python train.py --n_kv_head=2 --vocab_size=1024 --qk_norm=false --bias="all" --init_std_qkv=0.045 --init_std_up=0.045 --lr=0.00486 --lr_mult_down=1.5 --schedule="wsd" --batch_tokens=8192 --train_tokens=121300000 --steps=14808 --dataset="wikipedia_en"
Each number is 200 + 30 x the weight over its row's rms, rounded and kept within 0 to 999. Layers, rows and columns count from 0. The size before them is the row's rms in percent of the matrix's.

# layer 12 MLP up, 256x64, rms 0.388, rows 0-108, columns 0-63
103,215,179,169,266,207,190,189,204,246,195,208,220,235,203,182,222,201,184,191,254,178,234,204,207,227,162,256,222,160,149,158,261,195,188,197,209,157,226,168,289,235,186,200,193,215,180,184,182,225,201,213,218,207,177,146,260,188,213,225,171,223,208,195,164
094,210,175,167,241,171,158,170,197,226,203,223,191,132,150,185,213,208,152,164,187,197,208,182,198,178,235,204,222,185,220,171,220,224,211,222,199,186,128,157,186,271,226,186,195,183,184,204,186,209,180,183,215,151,127,188,147,228,152,198,236,204,225,175,229
100,240,171,236,228,133,201,206,235,165,192,168,194,219,152,183,188,248,158,168,156,211,244,210,218,212,156,185,174,199,182,162,180,158,177,246,196,191,201,181,215,184,192,195,213,174,241,215,254,198,172,174,171,141,200,222,194,162,188,206,154,202,203,123,196
098,182,143,197,203,233,209,168,230,218,192,188,237,224,171,183,187,218,233,167,214,181,184,251,239,244,182,176,170,197,211,172,268,208,201,221,169,183,165,264,193,196,227,258,203,184,162,167,190,203,174,234,149,204,167,165,187,258,229,228,221,175,215,152,225
117,221,160,210,213,210,188,186,183,190,180,224,148,213,204,160,197,187,200,208,159,215,198,221,175,190,176,149,146,167,203,148,213,207,163,176,125,229,206,214,225,255,188,238,184,260,155,159,204,176,180,220,228,198,171,189,235,171,184,165,217,205,228,122,211
095,174,188,209,188,159,190,227,162,217,223,227,261,204,247,197,202,214,172,202,213,143,177,206,192,194,226,156,238,158,203,186,199,176,177,210,99,213,161,202,210,195,202,158,142,223,158,223,214,221,172,193,193,235,172,186,269,215,183,188,226,184,200,152,176
120,217,187,263,155,220,246,260,202,155,218,184,196,180,211,223,274,168,159,176,196,191,163,202,197,213,204,205,177,197,195,212,184,156,200,209,234,184,192,233,225,147,153,183,185,247,196,248,146,219,205,221,205,226,191,224,192,228,172,189,177,200,153,215,130
090,197,253,181,170,235,231,194,177,177,261,193,205,200,213,208,223,174,240,222,207,217,160,224,214,246,231,216,223,180,113,195,240,207,201,212,206,217,203,208,211,185,145,138,196,248,220,163,217,230,199,177,217,175,242,244,131,165,160,183,203,180,206,185,195
095,158,206,232,146,188,185,218,204,147,277,220,181,220,196,146,180,238,175,180,200,184,186,219,195,208,216,201,147,188,199,185,235,181,187,198,237,262,172,175,159,191,260,224,177,194,182,193,216,211,190,201,132,184,229,198,188,198,212,174,152,223,175,211,128
098,184,213,149,160,174,233,225,181,213,199,157,164,223,207,203,170,153,153,202,208,149,233,213,176,166,161,156,183,221,212,225,179,252,208,188,204,243,213,215,176,173,237,181,188,220,206,236,185,194,154,185,179,221,177,282,207,221,124,215,190,201,203,173,247
119,193,142,188,182,226,255,218,184,140,220,188,220,146,223,232,210,202,239,186,223,158,252,210,193,223,224,155,157,192,197,215,192,228,183,237,195,190,226,184,176,178,183,222,183,226,203,167,211,275,178,260,223,235,157,197,140,164,178,208,187,213,203,224,172
102,186,221,186,198,215,184,166,186,246,225,184,228,176,242,167,234,155,270,182,199,156,182,175,241,174,220,174,197,188,196,196,240,210,199,173,261,264,180,198,167,207,195,209,158,173,174,200,143,222,151,202,244,241,217,204,153,217,211,228,227,201,217,215,254
106,220,160,158,225,197,194,226,202,197,203,183,210,208,99,186,245,232,198,194,172,173,160,184,182,203,240,210,173,177,184,221,189,211,195,181,166,241,225,259,180,193,210,230,183,175,197,186,141,188,226,188,124,219,210,239,218,210,136,194,179,186,255,221,202
102,203,230,180,209,220,225,217,246,247,174,205,242,190,189,157,211,180,223,262,207,189,264,212,169,244,174,205,185,179,195,175,196,214,158,254,190,208,222,162,211,227,209,244,217,223,205,198,151,192,160,149,262,236,188,194,145,196,167,168,235,170,220,170,219
100,168,200,268,216,234,234,183,183,232,156,258,213,159,173,226,174,171,225,183,183,168,203,201,138,185,206,177,193,230,185,174,198,187,197,204,176,171,219,251,228,252,197,193,233,188,188,197,223,155,190,190,198,133,208,240,222,175,122,216,205,213,157,209,171
110,249,221,182,235,166,191,201,210,178,228,223,216,242,170,192,211,174,196,180,183,154,173,268,195,217,224,168,220,206,157,205,233,197,213,214,275,194,177,208,252,147,177,199,175,223,196,198,154,185,213,206,250,194,157,214,199,202,194,143,149,224,175,139,231
103,263,194,223,166,238,217,151,165,206,203,161,204,231,162,224,193,224,182,212,233,179,193,260,174,218,152,193,207,166,208,179,152,195,212,189,187,215,173,212,158,195,166,252,215,199,195,190,204,248,179,239,230,198,234,216,238,174,130,171,149,218,231,167,162
096,187,200,179,203,144,227,209,189,169,229,216,213,205,251,202,166,263,137,237,189,247,196,223,182,223,203,159,187,174,207,211,190,240,226,217,190,188,195,192,233,146,146,152,183,262,238,174,228,187,177,182,159,174,193,246,219,172,160,181,222,178,218,224,236
099,182,186,161,222,175,221,232,200,225,222,301,220,208,214,185,202,173,163,225,207,225,167,251,191,171,204,220,150,204,211,217,197,168,193,217,194,182,178,184,212,241,224,228,219,219,272,197,237,173,193,195,207,199,155,228,176,210,220,193,172,193,120,188,132
106,212,185,200,192,201,168,210,216,238,182,194,200,211,178,195,232,205,225,168,146,198,240,206,172,200,209,167,201,189,192,184,203,209,196,285,241,225,207,251,274,156,166,195,239,192,269,140,152,182,184,214,193,245,221,196,196,251,222,226,235,230,219,175,215
113,192,209,225,178,189,194,160,243,195,184,185,245,173,238,200,221,183,140,246,130,172,146,214,203,164,169,168,171,212,181,195,185,184,221,226,220,230,219,204,218,184,199,192,235,254,275,211,195,203,221,166,182,182,165,240,189,207,120,169,179,211,220,191,173
097,222,121,158,221,163,218,232,222,220,191,225,226,194,172,186,161,255,245,222,264,194,190,213,207,199,195,195,220,204,260,157,228,222,251,157,184,216,230,181,215,199,197,193,207,178,218,159,212,255,191,140,180,164,212,181,191,191,170,179,202,193,230,197,260
096,246,232,187,189,237,215,187,199,185,218,213,196,221,162,191,226,197,193,167,194,230,96,255,172,216,183,186,158,191,223,247,179,245,131,179,195,228,193,207,259,230,195,202,199,200,205,165,136,193,210,213,215,175,196,210,185,196,221,186,225,197,216,223,130
094,168,199,176,206,223,198,221,254,218,175,189,231,228,164,144,172,169,207,175,232,175,218,236,183,215,229,233,148,193,212,195,151,179,210,190,177,147,228,169,232,237,165,219,122,202,264,184,223,215,183,184,144,226,197,164,178,182,199,228,230,190,199,200,150
093,211,182,176,170,175,175,226,185,179,184,229,206,177,203,175,198,226,189,189,181,226,199,188,194,214,188,153,175,179,193,180,170,215,223,189,228,182,171,170,227,261,97,163,203,151,166,158,216,169,223,210,139,165,187,213,150,229,169,203,171,180,187,132,231
108,185,234,177,196,214,201,224,171,230,227,181,194,197,231,169,191,210,176,187,252,189,188,178,191,185,150,181,210,235,179,236,194,189,238,269,228,198,167,209,224,129,197,172,175,207,174,180,179,158,168,208,143,172,137,205,261,255,206,181,230,209,149,196,171
089,228,199,209,265,197,186,193,250,180,167,155,209,239,269,150,206,244,162,185,194,203,139,167,180,223,217,168,229,199,200,256,155,198,207,229,194,237,197,197,254,212,215,223,190,234,185,185,137,201,175,245,157,220,194,169,154,217,203,212,188,206,200,191,213
090,169,163,257,209,173,229,185,204,188,178,183,182,209,234,233,196,183,210,192,142,171,207,152,189,181,181,208,230,228,211,189,165,174,241,235,220,194,271,223,207,147,209,143,131,202,176,229,173,231,161,244,171,178,180,180,225,224,173,226,172,201,177,204,251
094,149,223,244,192,173,219,165,204,230,250,168,195,235,188,205,287,205,159,206,215,210,188,237,221,227,202,254,244,161,219,195,223,177,180,214,203,203,187,200,169,173,131,158,157,208,154,222,186,195,176,226,208,186,166,180,227,206,182,201,147,217,149,176,206
098,186,231,220,166,210,230,261,188,206,263,195,235,182,169,156,219,210,197,180,180,175,251,200,212,217,220,184,213,224,227,226,209,183,207,155,251,193,213,255,263,186,199,170,232,217,211,175,158,210,215,238,228,232,232,207,159,216,250,154,204,182,178,257,165
101,243,231,223,235,195,237,208,223,132,215,177,212,238,220,169,163,218,252,127,188,135,190,195,179,231,178,168,279,207,188,208,221,194,231,198,194,153,218,273,188,194,175,215,210,227,193,220,245,225,206,213,190,230,210,205,233,198,197,204,180,186,198,225,165
093,181,170,190,186,147,255,216,179,195,226,163,196,180,159,106,171,226,176,174,208,168,230,258,171,197,179,190,169,207,191,197,248,229,223,227,168,193,185,214,197,204,263,185,179,181,220,186,147,169,244,214,208,239,179,189,197,214,163,186,204,211,243,220,154
088,190,213,168,184,263,182,129,233,188,192,218,243,120,199,197,217,150,155,173,199,172,199,179,223,203,239,194,235,189,235,177,158,191,173,215,191,204,227,224,207,178,200,196,168,215,260,228,147,185,154,190,197,172,233,162,201,210,213,145,199,199,150,184,196
096,206,243,169,149,192,185,149,174,197,179,156,211,210,228,136,185,206,199,184,174,223,158,191,197,160,190,210,228,159,186,186,186,179,200,189,166,190,211,184,227,183,197,159,157,149,188,173,135,196,198,276,215,226,157,200,153,216,160,219,135,176,199,204,187
087,148,221,189,203,185,193,199,194,191,199,187,241,195,207,143,135,219,187,217,178,191,227,237,181,217,205,188,223,169,232,130,172,186,243,193,223,184,246,177,251,210,203,235,181,149,199,218,221,156,203,130,215,197,239,173,237,171,230,154,187,216,259,188,218
089,199,213,158,215,230,140,230,169,176,183,171,259,211,167,230,229,224,184,195,176,173,244,253,145,148,167,222,163,157,193,226,195,203,190,216,196,171,188,190,207,240,190,179,231,186,232,179,211,266,224,231,145,192,241,202,170,173,170,160,177,204,216,175,208
097,199,198,200,175,191,162,234,180,180,167,182,170,198,183,206,166,213,180,212,228,199,189,257,133,201,172,242,195,223,211,206,232,167,168,227,188,177,149,228,257,170,285,205,196,207,195,216,205,209,127,214,255,219,174,157,185,221,164,211,207,175,246,191,170
105,230,229,230,247,176,202,156,186,219,204,176,225,231,167,149,220,213,157,187,209,237,248,171,197,213,192,224,222,157,168,175,211,120,209,245,224,207,188,210,227,241,244,149,203,219,180,200,252,215,174,195,215,159,174,179,192,198,243,166,196,237,203,185,142
091,210,253,215,229,228,223,176,197,172,230,189,182,149,219,246,257,265,214,184,227,225,190,197,219,231,217,232,153,245,152,193,183,234,178,202,306,195,188,224,187,189,246,147,187,206,192,202,184,186,191,235,218,184,178,213,193,230,167,185,211,188,204,218,173
095,149,256,216,170,196,216,178,202,159,207,240,208,228,180,192,207,184,235,213,159,140,161,189,165,230,246,169,218,186,233,203,178,219,225,179,208,159,258,182,219,219,152,188,177,198,262,208,158,171,193,189,195,239,227,218,211,174,151,161,202,157,220,251,194
103,219,134,236,231,172,215,181,202,194,237,194,161,158,195,224,266,257,195,179,197,166,230,218,159,149,232,176,228,184,246,222,203,212,170,159,183,212,242,245,224,202,194,205,189,126,197,198,183,249,206,153,195,243,191,191,206,207,212,226,191,217,231,227,175
103,201,192,173,243,293,173,178,186,225,162,211,221,218,180,189,175,243,232,230,238,121,185,240,225,196,146,246,203,215,202,193,225,192,218,198,186,229,167,207,232,156,182,193,186,147,172,182,183,196,171,172,205,169,177,202,191,178,188,162,205,229,180,151,242
094,179,218,150,179,247,183,161,222,222,224,233,212,200,219,152,219,162,221,168,181,158,198,198,217,188,206,224,196,192,221,242,140,186,225,223,213,127,192,223,214,183,218,197,261,203,188,142,227,226,184,178,190,152,149,246,198,217,168,164,215,254,161,205,206
113,210,156,212,176,180,209,221,200,242,229,213,161,184,159,145,170,170,225,229,198,209,179,264,218,268,197,276,190,191,130,180,215,229,214,191,209,237,230,193,236,208,216,213,199,222,261,168,203,179,151,198,235,206,187,209,184,189,161,189,234,208,209,158,179
102,177,195,167,193,248,189,208,182,200,201,186,226,186,121,208,252,243,179,177,158,223,178,230,188,192,183,213,229,166,260,226,136,196,253,187,176,188,180,237,235,210,235,231,173,176,178,218,205,176,237,198,167,217,162,253,215,216,195,218,164,213,251,162,227
113,231,211,171,209,176,200,219,228,196,171,193,223,157,208,192,242,195,207,177,211,190,183,152,193,213,137,269,199,193,124,191,178,197,217,131,239,210,199,227,179,213,222,200,186,184,279,177,158,193,186,180,165,247,222,185,159,196,197,178,186,249,153,213,176
094,163,187,166,188,248,173,192,190,164,162,174,220,169,180,181,221,200,234,213,129,158,186,177,167,202,183,187,194,155,235,164,166,187,202,210,242,218,170,191,199,204,196,186,218,218,235,231,280,227,176,192,204,244,225,198,190,206,173,214,214,244,236,224,114
089,212,204,221,167,226,224,205,216,161,166,183,208,210,192,176,209,139,198,180,226,209,151,220,206,219,242,172,154,174,131,168,173,110,220,236,179,186,203,246,193,242,223,169,221,193,205,210,156,172,193,186,221,160,173,190,215,161,159,181,216,195,204,139,178
102,259,174,204,200,213,227,169,165,212,241,235,186,217,196,177,170,223,265,167,186,189,198,209,208,168,164,207,229,205,275,242,186,219,243,198,207,209,214,153,221,158,256,198,208,197,192,216,163,250,193,214,192,263,151,188,173,196,242,173,204,219,242,171,169
090,207,209,179,222,182,211,210,150,206,207,183,228,169,207,175,197,200,183,171,158,196,215,160,159,179,234,149,154,183,175,140,209,235,163,189,178,185,219,182,224,194,169,204,210,235,168,272,191,225,165,175,269,217,183,189,160,246,134,208,199,187,140,194,212
091,127,205,269,236,188,208,170,172,207,169,200,184,133,196,201,216,173,167,182,220,206,158,192,200,184,190,243,144,161,228,233,236,203,234,269,187,201,201,198,204,212,226,208,171,226,198,185,185,226,207,226,171,196,217,184,180,146,156,232,168,185,167,211,142
113,219,224,171,186,188,188,185,242,126,257,165,191,179,244,192,192,224,143,184,209,217,192,214,164,198,222,165,142,210,207,168,214,193,199,202,209,190,262,221,208,142,203,219,226,205,241,202,221,195,192,204,218,173,249,154,253,174,187,164,190,129,230,196,222
107,134,215,202,196,193,233,244,201,146,135,212,249,174,161,226,184,191,163,142,218,212,195,204,137,195,173,148,175,200,236,168,203,182,177,170,178,179,216,177,192,219,158,161,188,251,185,198,224,203,215,210,190,183,238,156,194,179,192,233,198,174,239,215,150
105,242,234,189,195,218,184,226,274,193,153,152,228,172,175,215,190,215,165,169,191,190,190,168,222,182,145,206,200,103,236,126,189,197,192,205,215,235,173,209,204,242,178,169,205,171,233,186,186,240,202,248,208,188,228,230,182,231,218,196,173,206,194,176,209
096,216,185,198,255,187,160,174,188,260,200,194,151,224,201,203,241,200,176,187,217,205,173,191,155,151,246,168,206,190,254,191,217,247,181,202,218,146,192,185,220,204,146,209,221,192,225,144,210,174,202,170,144,227,192,215,165,203,206,158,166,158,175,145,163
094,154,202,205,201,251,233,271,210,137,209,206,207,162,224,240,253,148,182,166,204,221,177,220,199,196,158,159,191,176,206,195,172,211,200,196,210,165,196,242,200,190,205,173,214,244,194,188,273,178,227,223,143,205,183,200,186,233,185,255,168,219,192,167,160
105,204,202,155,212,247,223,197,192,227,286,171,237,208,218,235,198,222,238,218,265,167,170,229,178,231,252,188,129,230,196,183,232,224,204,203,213,221,193,235,181,212,218,239,218,221,224,192,244,252,190,200,174,162,197,194,220,180,204,165,184,203,213,173,260
100,217,220,235,228,180,200,219,241,276,232,134,208,239,154,182,175,225,186,198,251,136,227,190,166,191,220,183,187,174,193,240,154,227,188,222,199,265,168,229,230,213,203,200,162,203,236,219,201,244,194,185,240,246,170,219,183,203,216,190,181,214,232,171,192
100,163,248,225,201,248,239,168,161,216,203,264,246,183,272,202,157,215,238,174,216,205,233,199,189,231,183,194,205,182,186,220,230,212,157,242,220,187,172,229,235,242,221,188,214,232,201,160,197,143,183,206,194,196,189,192,208,203,180,282,218,220,222,239,204
102,182,196,144,194,206,184,197,173,203,233,182,136,191,189,198,204,150,152,170,236,169,230,199,160,177,174,207,175,158,169,203,154,199,214,223,199,183,227,213,264,148,201,149,204,190,186,239,218,143,160,158,192,201,233,179,162,172,204,197,219,237,260,187,177
098,221,188,185,157,173,250,177,219,152,159,154,207,154,172,153,218,190,236,198,182,190,233,216,129,170,197,190,159,172,199,192,173,161,188,222,186,186,196,184,174,251,233,175,198,244,215,228,156,182,185,201,213,225,180,165,180,157,280,194,214,208,233,170,216
093,220,242,175,197,170,148,195,203,199,190,175,154,239,209,186,268,194,201,152,200,169,220,160,151,200,237,249,198,218,255,151,215,189,193,236,260,179,200,206,205,148,211,212,197,212,188,219,242,210,127,205,225,235,173,162,183,220,175,186,159,212,174,189,203
114,213,195,169,233,157,248,192,214,229,204,193,234,176,195,143,254,235,209,200,190,150,198,225,266,186,193,262,180,193,175,208,242,213,163,224,205,249,147,208,203,235,225,180,178,196,203,161,196,198,180,149,200,183,141,241,213,168,173,233,234,229,194,190,168
105,217,152,190,236,215,205,155,199,180,211,207,156,147,238,195,170,226,180,189,198,134,217,190,200,229,247,225,143,242,203,237,172,210,173,186,162,209,255,222,162,219,187,143,186,222,235,207,229,216,162,167,221,211,224,170,222,200,142,158,177,218,229,209,224
090,213,223,262,161,185,195,164,177,186,194,246,228,149,198,173,223,152,186,197,199,175,213,155,209,170,161,211,228,142,188,196,225,184,148,185,154,199,160,205,206,257,173,175,137,216,208,231,164,184,184,191,173,185,218,135,217,156,238,223,209,179,221,193,184
102,197,248,207,193,200,244,166,202,188,200,157,198,162,175,213,194,285,213,251,166,205,182,261,213,212,212,191,200,184,211,197,169,202,183,224,161,174,221,231,209,236,131,201,211,190,177,163,215,169,213,182,228,170,167,201,156,181,161,147,251,151,212,161,216
093,171,157,168,242,239,263,195,198,184,219,236,134,212,179,198,233,196,205,218,214,190,199,206,184,179,196,152,152,194,167,193,208,236,211,188,211,191,245,177,186,219,193,176,198,234,241,142,141,192,173,201,180,214,188,164,189,225,231,130,279,216,201,213,191
116,212,170,197,207,164,211,156,218,195,211,209,152,256,164,168,177,171,140,198,232,224,171,187,197,213,230,199,164,224,245,199,180,186,184,196,188,207,228,248,223,237,240,224,231,163,219,230,206,162,175,187,223,199,164,193,182,166,225,233,118,182,225,152,142
092,224,222,170,223,198,175,199,185,217,211,168,198,233,191,178,246,203,182,168,259,160,254,219,140,141,177,247,198,205,200,214,284,199,188,197,169,148,189,207,203,196,212,230,224,187,217,235,227,207,194,235,125,224,200,159,203,200,160,169,187,192,190,157,196
107,173,173,212,193,229,205,240,139,190,181,252,262,243,189,174,147,211,200,196,135,243,165,206,159,181,185,185,186,230,215,211,201,190,205,185,121,199,232,200,273,166,166,183,204,165,211,203,163,164,164,196,189,204,198,226,170,221,171,207,233,205,174,191,219
110,272,227,213,245,201,225,168,209,152,216,188,238,248,204,179,177,205,160,161,126,236,189,230,235,174,198,192,175,195,145,209,223,164,203,180,178,191,221,196,184,218,227,236,188,191,222,216,187,213,152,143,214,199,166,162,222,187,157,147,201,192,247,218,184
106,196,173,226,234,195,238,235,189,177,214,161,229,193,227,207,198,312,163,210,180,156,211,230,189,187,177,178,196,217,177,166,232,205,199,216,159,201,173,217,186,112,181,204,208,218,178,223,219,181,191,226,146,217,132,173,250,199,182,202,212,201,195,196,173
111,220,196,242,216,194,184,204,201,199,280,220,181,211,285,181,221,205,200,171,206,224,216,163,200,187,199,165,191,196,190,154,200,164,170,133,259,155,252,187,223,202,197,175,171,258,201,165,215,228,211,155,222,230,182,148,213,244,216,179,198,199,217,180,192
101,219,252,223,176,145,207,278,217,203,203,208,230,179,244,212,179,159,235,151,185,202,186,235,247,211,149,190,205,208,171,204,238,221,241,215,218,174,223,214,209,209,165,199,216,211,216,193,155,236,182,196,169,207,168,276,244,161,175,205,185,231,191,175,244
110,186,206,197,197,234,183,254,199,190,176,171,223,244,213,167,165,165,180,188,208,239,197,265,209,174,242,198,183,223,202,172,143,176,208,170,155,210,210,241,193,196,180,234,220,196,202,191,190,242,151,195,197,178,220,208,140,103,214,229,205,194,232,150,232
111,192,180,182,250,168,202,205,170,147,187,210,234,217,186,156,175,211,158,171,191,217,175,230,229,170,237,175,195,151,248,220,229,237,205,183,206,199,168,254,265,160,165,203,175,163,227,221,238,163,196,176,208,160,157,206,174,189,202,197,180,186,184,209,277
104,217,169,229,186,154,138,162,176,195,248,217,223,239,145,228,206,135,141,232,159,191,170,155,147,209,179,177,209,177,192,212,218,165,180,181,187,224,220,224,192,201,153,221,175,205,180,199,196,189,180,196,222,143,219,174,178,196,180,188,195,182,225,189,273
098,198,216,183,219,199,210,262,208,199,181,162,214,184,211,186,206,196,200,211,203,204,204,201,236,184,192,293,213,226,203,144,258,178,277,206,197,212,242,220,206,180,182,180,177,248,150,175,184,185,190,166,215,254,176,206,174,143,152,184,195,226,243,230,169
097,210,237,221,173,192,230,137,212,194,175,272,187,193,207,155,184,217,228,162,169,186,170,155,170,181,210,212,144,200,152,243,194,147,192,186,169,237,180,206,204,220,167,238,194,178,160,223,202,151,208,226,232,182,190,192,217,195,145,213,221,159,181,147,235
090,169,222,214,158,183,221,211,251,209,218,163,208,226,206,158,225,184,158,223,208,194,173,228,145,181,230,184,168,231,208,199,163,186,206,206,241,282,233,243,181,143,220,205,239,202,215,165,200,165,245,172,223,193,166,227,150,244,149,213,207,186,225,197,218
096,176,172,210,200,160,202,227,197,227,237,178,98,184,209,182,181,201,213,175,167,218,194,210,181,230,169,202,224,199,197,172,280,137,213,167,205,143,218,188,193,206,183,185,232,183,203,188,262,238,182,239,211,176,234,217,220,155,152,188,203,163,220,173,211
097,151,189,201,201,155,236,220,214,190,213,234,198,214,256,223,176,241,222,190,236,212,236,196,158,244,149,186,190,208,213,198,193,212,130,280,215,146,238,162,197,168,210,239,216,231,181,223,206,158,183,228,164,190,168,173,182,218,183,154,166,223,213,215,193
101,272,163,202,187,183,182,237,208,227,182,212,182,167,208,179,217,214,228,183,209,144,198,227,181,196,158,237,181,209,206,171,217,249,186,216,215,238,228,200,189,293,176,210,217,214,208,192,186,242,223,223,193,170,170,137,236,194,247,138,189,171,248,200,194
103,227,221,225,182,145,205,184,248,182,216,156,228,148,230,207,247,208,208,191,151,179,185,222,186,169,197,217,208,191,166,170,210,123,276,193,210,191,199,187,180,217,212,128,193,208,220,240,198,209,215,211,170,250,203,169,185,208,248,183,238,203,257,180,204
100,180,202,179,217,218,179,242,239,211,212,182,176,210,179,155,155,183,228,170,164,191,242,163,182,172,172,156,179,188,265,206,216,223,129,195,211,230,269,222,201,243,188,176,223,224,148,195,249,179,238,208,187,180,185,212,183,212,132,162,194,182,183,181,186
103,213,154,171,171,183,206,214,164,175,158,188,207,145,235,185,240,196,211,224,198,163,210,168,158,239,178,193,233,175,163,146,231,177,218,197,220,196,185,224,248,221,207,152,194,226,256,209,237,195,184,160,274,219,217,244,193,202,159,189,235,167,170,161,209
102,146,158,242,180,171,152,205,230,206,223,178,187,215,237,183,188,182,208,151,177,205,158,234,199,154,203,195,235,156,181,188,208,226,227,172,189,226,215,181,175,175,184,135,227,210,187,250,177,203,156,197,202,206,146,167,174,139,153,215,193,202,132,206,176
096,180,189,245,220,191,252,220,190,175,213,203,199,219,188,237,176,168,199,146,184,180,182,208,233,211,199,167,224,189,287,250,232,241,226,259,215,189,210,233,216,195,205,166,192,248,191,149,251,179,182,217,207,181,198,177,243,211,226,126,204,160,171,207,187
101,226,174,215,171,242,157,198,224,197,232,182,219,186,237,205,189,134,177,177,161,209,166,231,169,179,232,209,198,249,224,165,174,197,177,192,225,217,225,171,206,185,215,175,221,159,162,161,194,210,208,138,219,150,193,215,180,139,160,175,169,196,223,192,118
101,239,212,228,207,271,176,151,209,205,217,218,184,228,229,171,184,226,167,154,194,255,194,249,201,178,244,233,187,159,208,244,191,149,203,170,238,247,208,211,234,183,203,232,187,238,202,178,173,223,206,197,169,186,172,178,189,176,172,141,239,247,193,154,206
105,200,196,166,177,246,251,167,209,141,219,209,203,189,221,178,181,197,196,173,174,188,154,212,251,209,189,189,187,166,217,209,216,175,254,181,225,192,179,174,229,239,190,157,144,259,251,202,213,215,219,195,204,263,156,170,221,245,208,245,230,208,239,182,158
090,169,179,281,192,208,272,174,220,206,220,171,219,214,188,199,224,163,212,179,212,172,174,177,202,149,276,178,181,212,156,209,169,175,233,146,218,254,234,236,188,220,164,222,186,186,218,213,180,218,203,227,187,158,217,195,202,200,197,210,265,199,203,178,249
104,204,198,246,180,158,189,225,179,183,184,196,196,205,229,183,171,220,258,165,213,199,190,201,153,180,208,196,176,180,189,205,192,209,141,310,208,160,156,181,175,223,160,202,224,230,151,214,185,225,152,163,212,151,170,202,223,244,150,179,184,209,182,200,211
098,208,184,206,181,195,234,242,175,206,255,275,204,185,172,231,202,238,257,205,229,206,204,206,167,233,168,208,211,176,267,237,206,182,163,247,227,239,154,174,199,203,201,219,200,245,223,197,185,152,195,247,235,226,224,218,249,166,197,224,157,206,208,162,217
106,168,147,183,226,212,216,245,224,178,215,150,201,179,244,233,197,211,166,189,166,237,161,150,225,197,229,234,258,103,191,198,234,156,186,199,196,233,238,194,191,188,201,167,209,202,184,205,196,195,202,157,192,240,190,232,161,236,180,190,152,159,205,200,205
097,237,201,199,217,190,234,137,192,244,212,212,190,226,236,189,235,203,165,204,264,162,233,189,169,205,194,134,227,159,250,189,272,194,219,192,222,203,185,189,167,245,179,152,192,231,229,213,214,242,195,241,162,190,162,185,193,217,155,217,211,162,193,227,217
097,202,185,179,229,268,218,239,231,222,238,174,177,170,177,188,154,166,181,218,201,203,222,151,187,222,142,187,202,174,216,163,258,152,142,225,201,242,227,197,238,194,221,221,187,259,196,206,174,181,182,229,236,184,196,236,160,188,230,188,171,209,156,161,210
101,196,210,204,198,203,176,197,195,180,208,236,281,162,223,210,160,180,144,233,174,188,205,169,165,216,152,147,177,197,166,178,184,221,253,215,212,182,127,212,212,188,189,222,193,154,171,206,203,195,135,203,203,194,237,172,235,240,168,226,218,187,149,211,158
095,191,170,154,267,228,175,208,229,229,223,205,233,254,159,165,214,227,207,168,253,215,177,195,181,217,198,244,193,188,169,115,229,175,184,202,152,164,207,214,205,211,222,210,242,232,247,156,182,201,213,206,180,157,237,194,194,188,198,208,149,216,158,184,220
104,209,221,160,284,180,243,196,229,221,208,258,234,178,154,177,199,192,224,185,190,212,257,194,198,210,188,185,209,190,192,218,223,172,167,256,216,189,247,229,200,178,261,202,270,199,198,209,201,156,210,212,156,156,213,181,224,243,185,207,222,166,180,164,230
100,176,175,161,202,179,200,196,180,224,245,143,238,205,228,173,210,261,174,228,141,182,235,210,188,132,185,233,227,239,141,197,163,149,237,214,197,248,204,206,169,185,230,201,199,174,209,217,221,165,181,222,233,228,187,217,171,189,146,221,207,177,224,217,162
098,160,231,175,211,206,219,155,217,168,177,168,142,226,198,164,160,213,167,222,150,181,182,224,193,211,175,248,217,129,192,171,218,245,152,226,219,186,241,226,200,163,206,196,212,222,237,232,152,162,183,169,142,192,201,203,206,222,155,190,168,182,164,179,218
086,200,192,209,211,248,233,266,171,222,210,195,197,188,196,224,221,206,166,249,194,209,155,231,203,122,219,193,153,172,187,226,205,162,236,118,169,243,186,245,200,220,215,175,209,143,179,195,199,230,185,177,184,194,208,170,216,235,166,210,189,176,225,205,257
101,210,182,182,211,236,206,214,178,131,212,205,204,148,139,179,165,249,200,211,156,158,228,130,203,195,223,240,174,207,234,232,175,231,165,168,193,181,212,227,226,189,216,164,248,184,221,250,196,169,206,219,160,199,196,198,178,235,200,153,204,183,234,163,245
105,167,229,221,169,201,220,186,215,191,200,197,202,209,265,176,233,238,210,163,164,205,166,161,179,165,210,217,159,238,238,139,172,166,211,228,198,201,197,132,171,225,204,225,183,234,212,243,227,216,166,128,219,169,173,223,192,176,247,184,218,165,233,231,221
119,144,223,225,228,153,231,127,196,198,191,212,180,208,203,204,149,176,171,172,177,165,181,203,179,175,218,150,204,212,259,259,216,160,215,177,204,164,243,214,186,200,154,230,190,203,213,178,166,258,197,214,197,260,226,186,209,208,232,177,212,219,259,207,178
094,140,260,210,207,196,221,190,179,177,194,238,163,174,177,156,149,235,236,179,202,196,225,207,160,236,184,123,190,152,243,194,224,243,169,238,205,171,231,208,215,208,196,184,215,228,194,178,175,233,191,224,187,210,160,234,237,242,236,246,202,213,174,170,228
078,173,214,149,205,186,164,202,174,189,228,246,219,168,144,142,229,216,244,205,140,168,194,188,196,240,178,186,194,146,260,172,164,195,260,202,194,184,220,132,187,241,177,216,177,243,156,195,205,195,220,193,187,237,210,214,238,171,191,191,223,203,205,172,210
098,219,174,235,198,195,174,112,154,238,181,178,208,170,158,203,199,189,185,195,153,174,183,186,197,171,185,158,195,127,203,175,162,182,175,245,172,229,204,201,195,180,202,211,170,211,206,214,188,151,221,143,180,169,213,170,189,161,155,170,166,169,210,138,203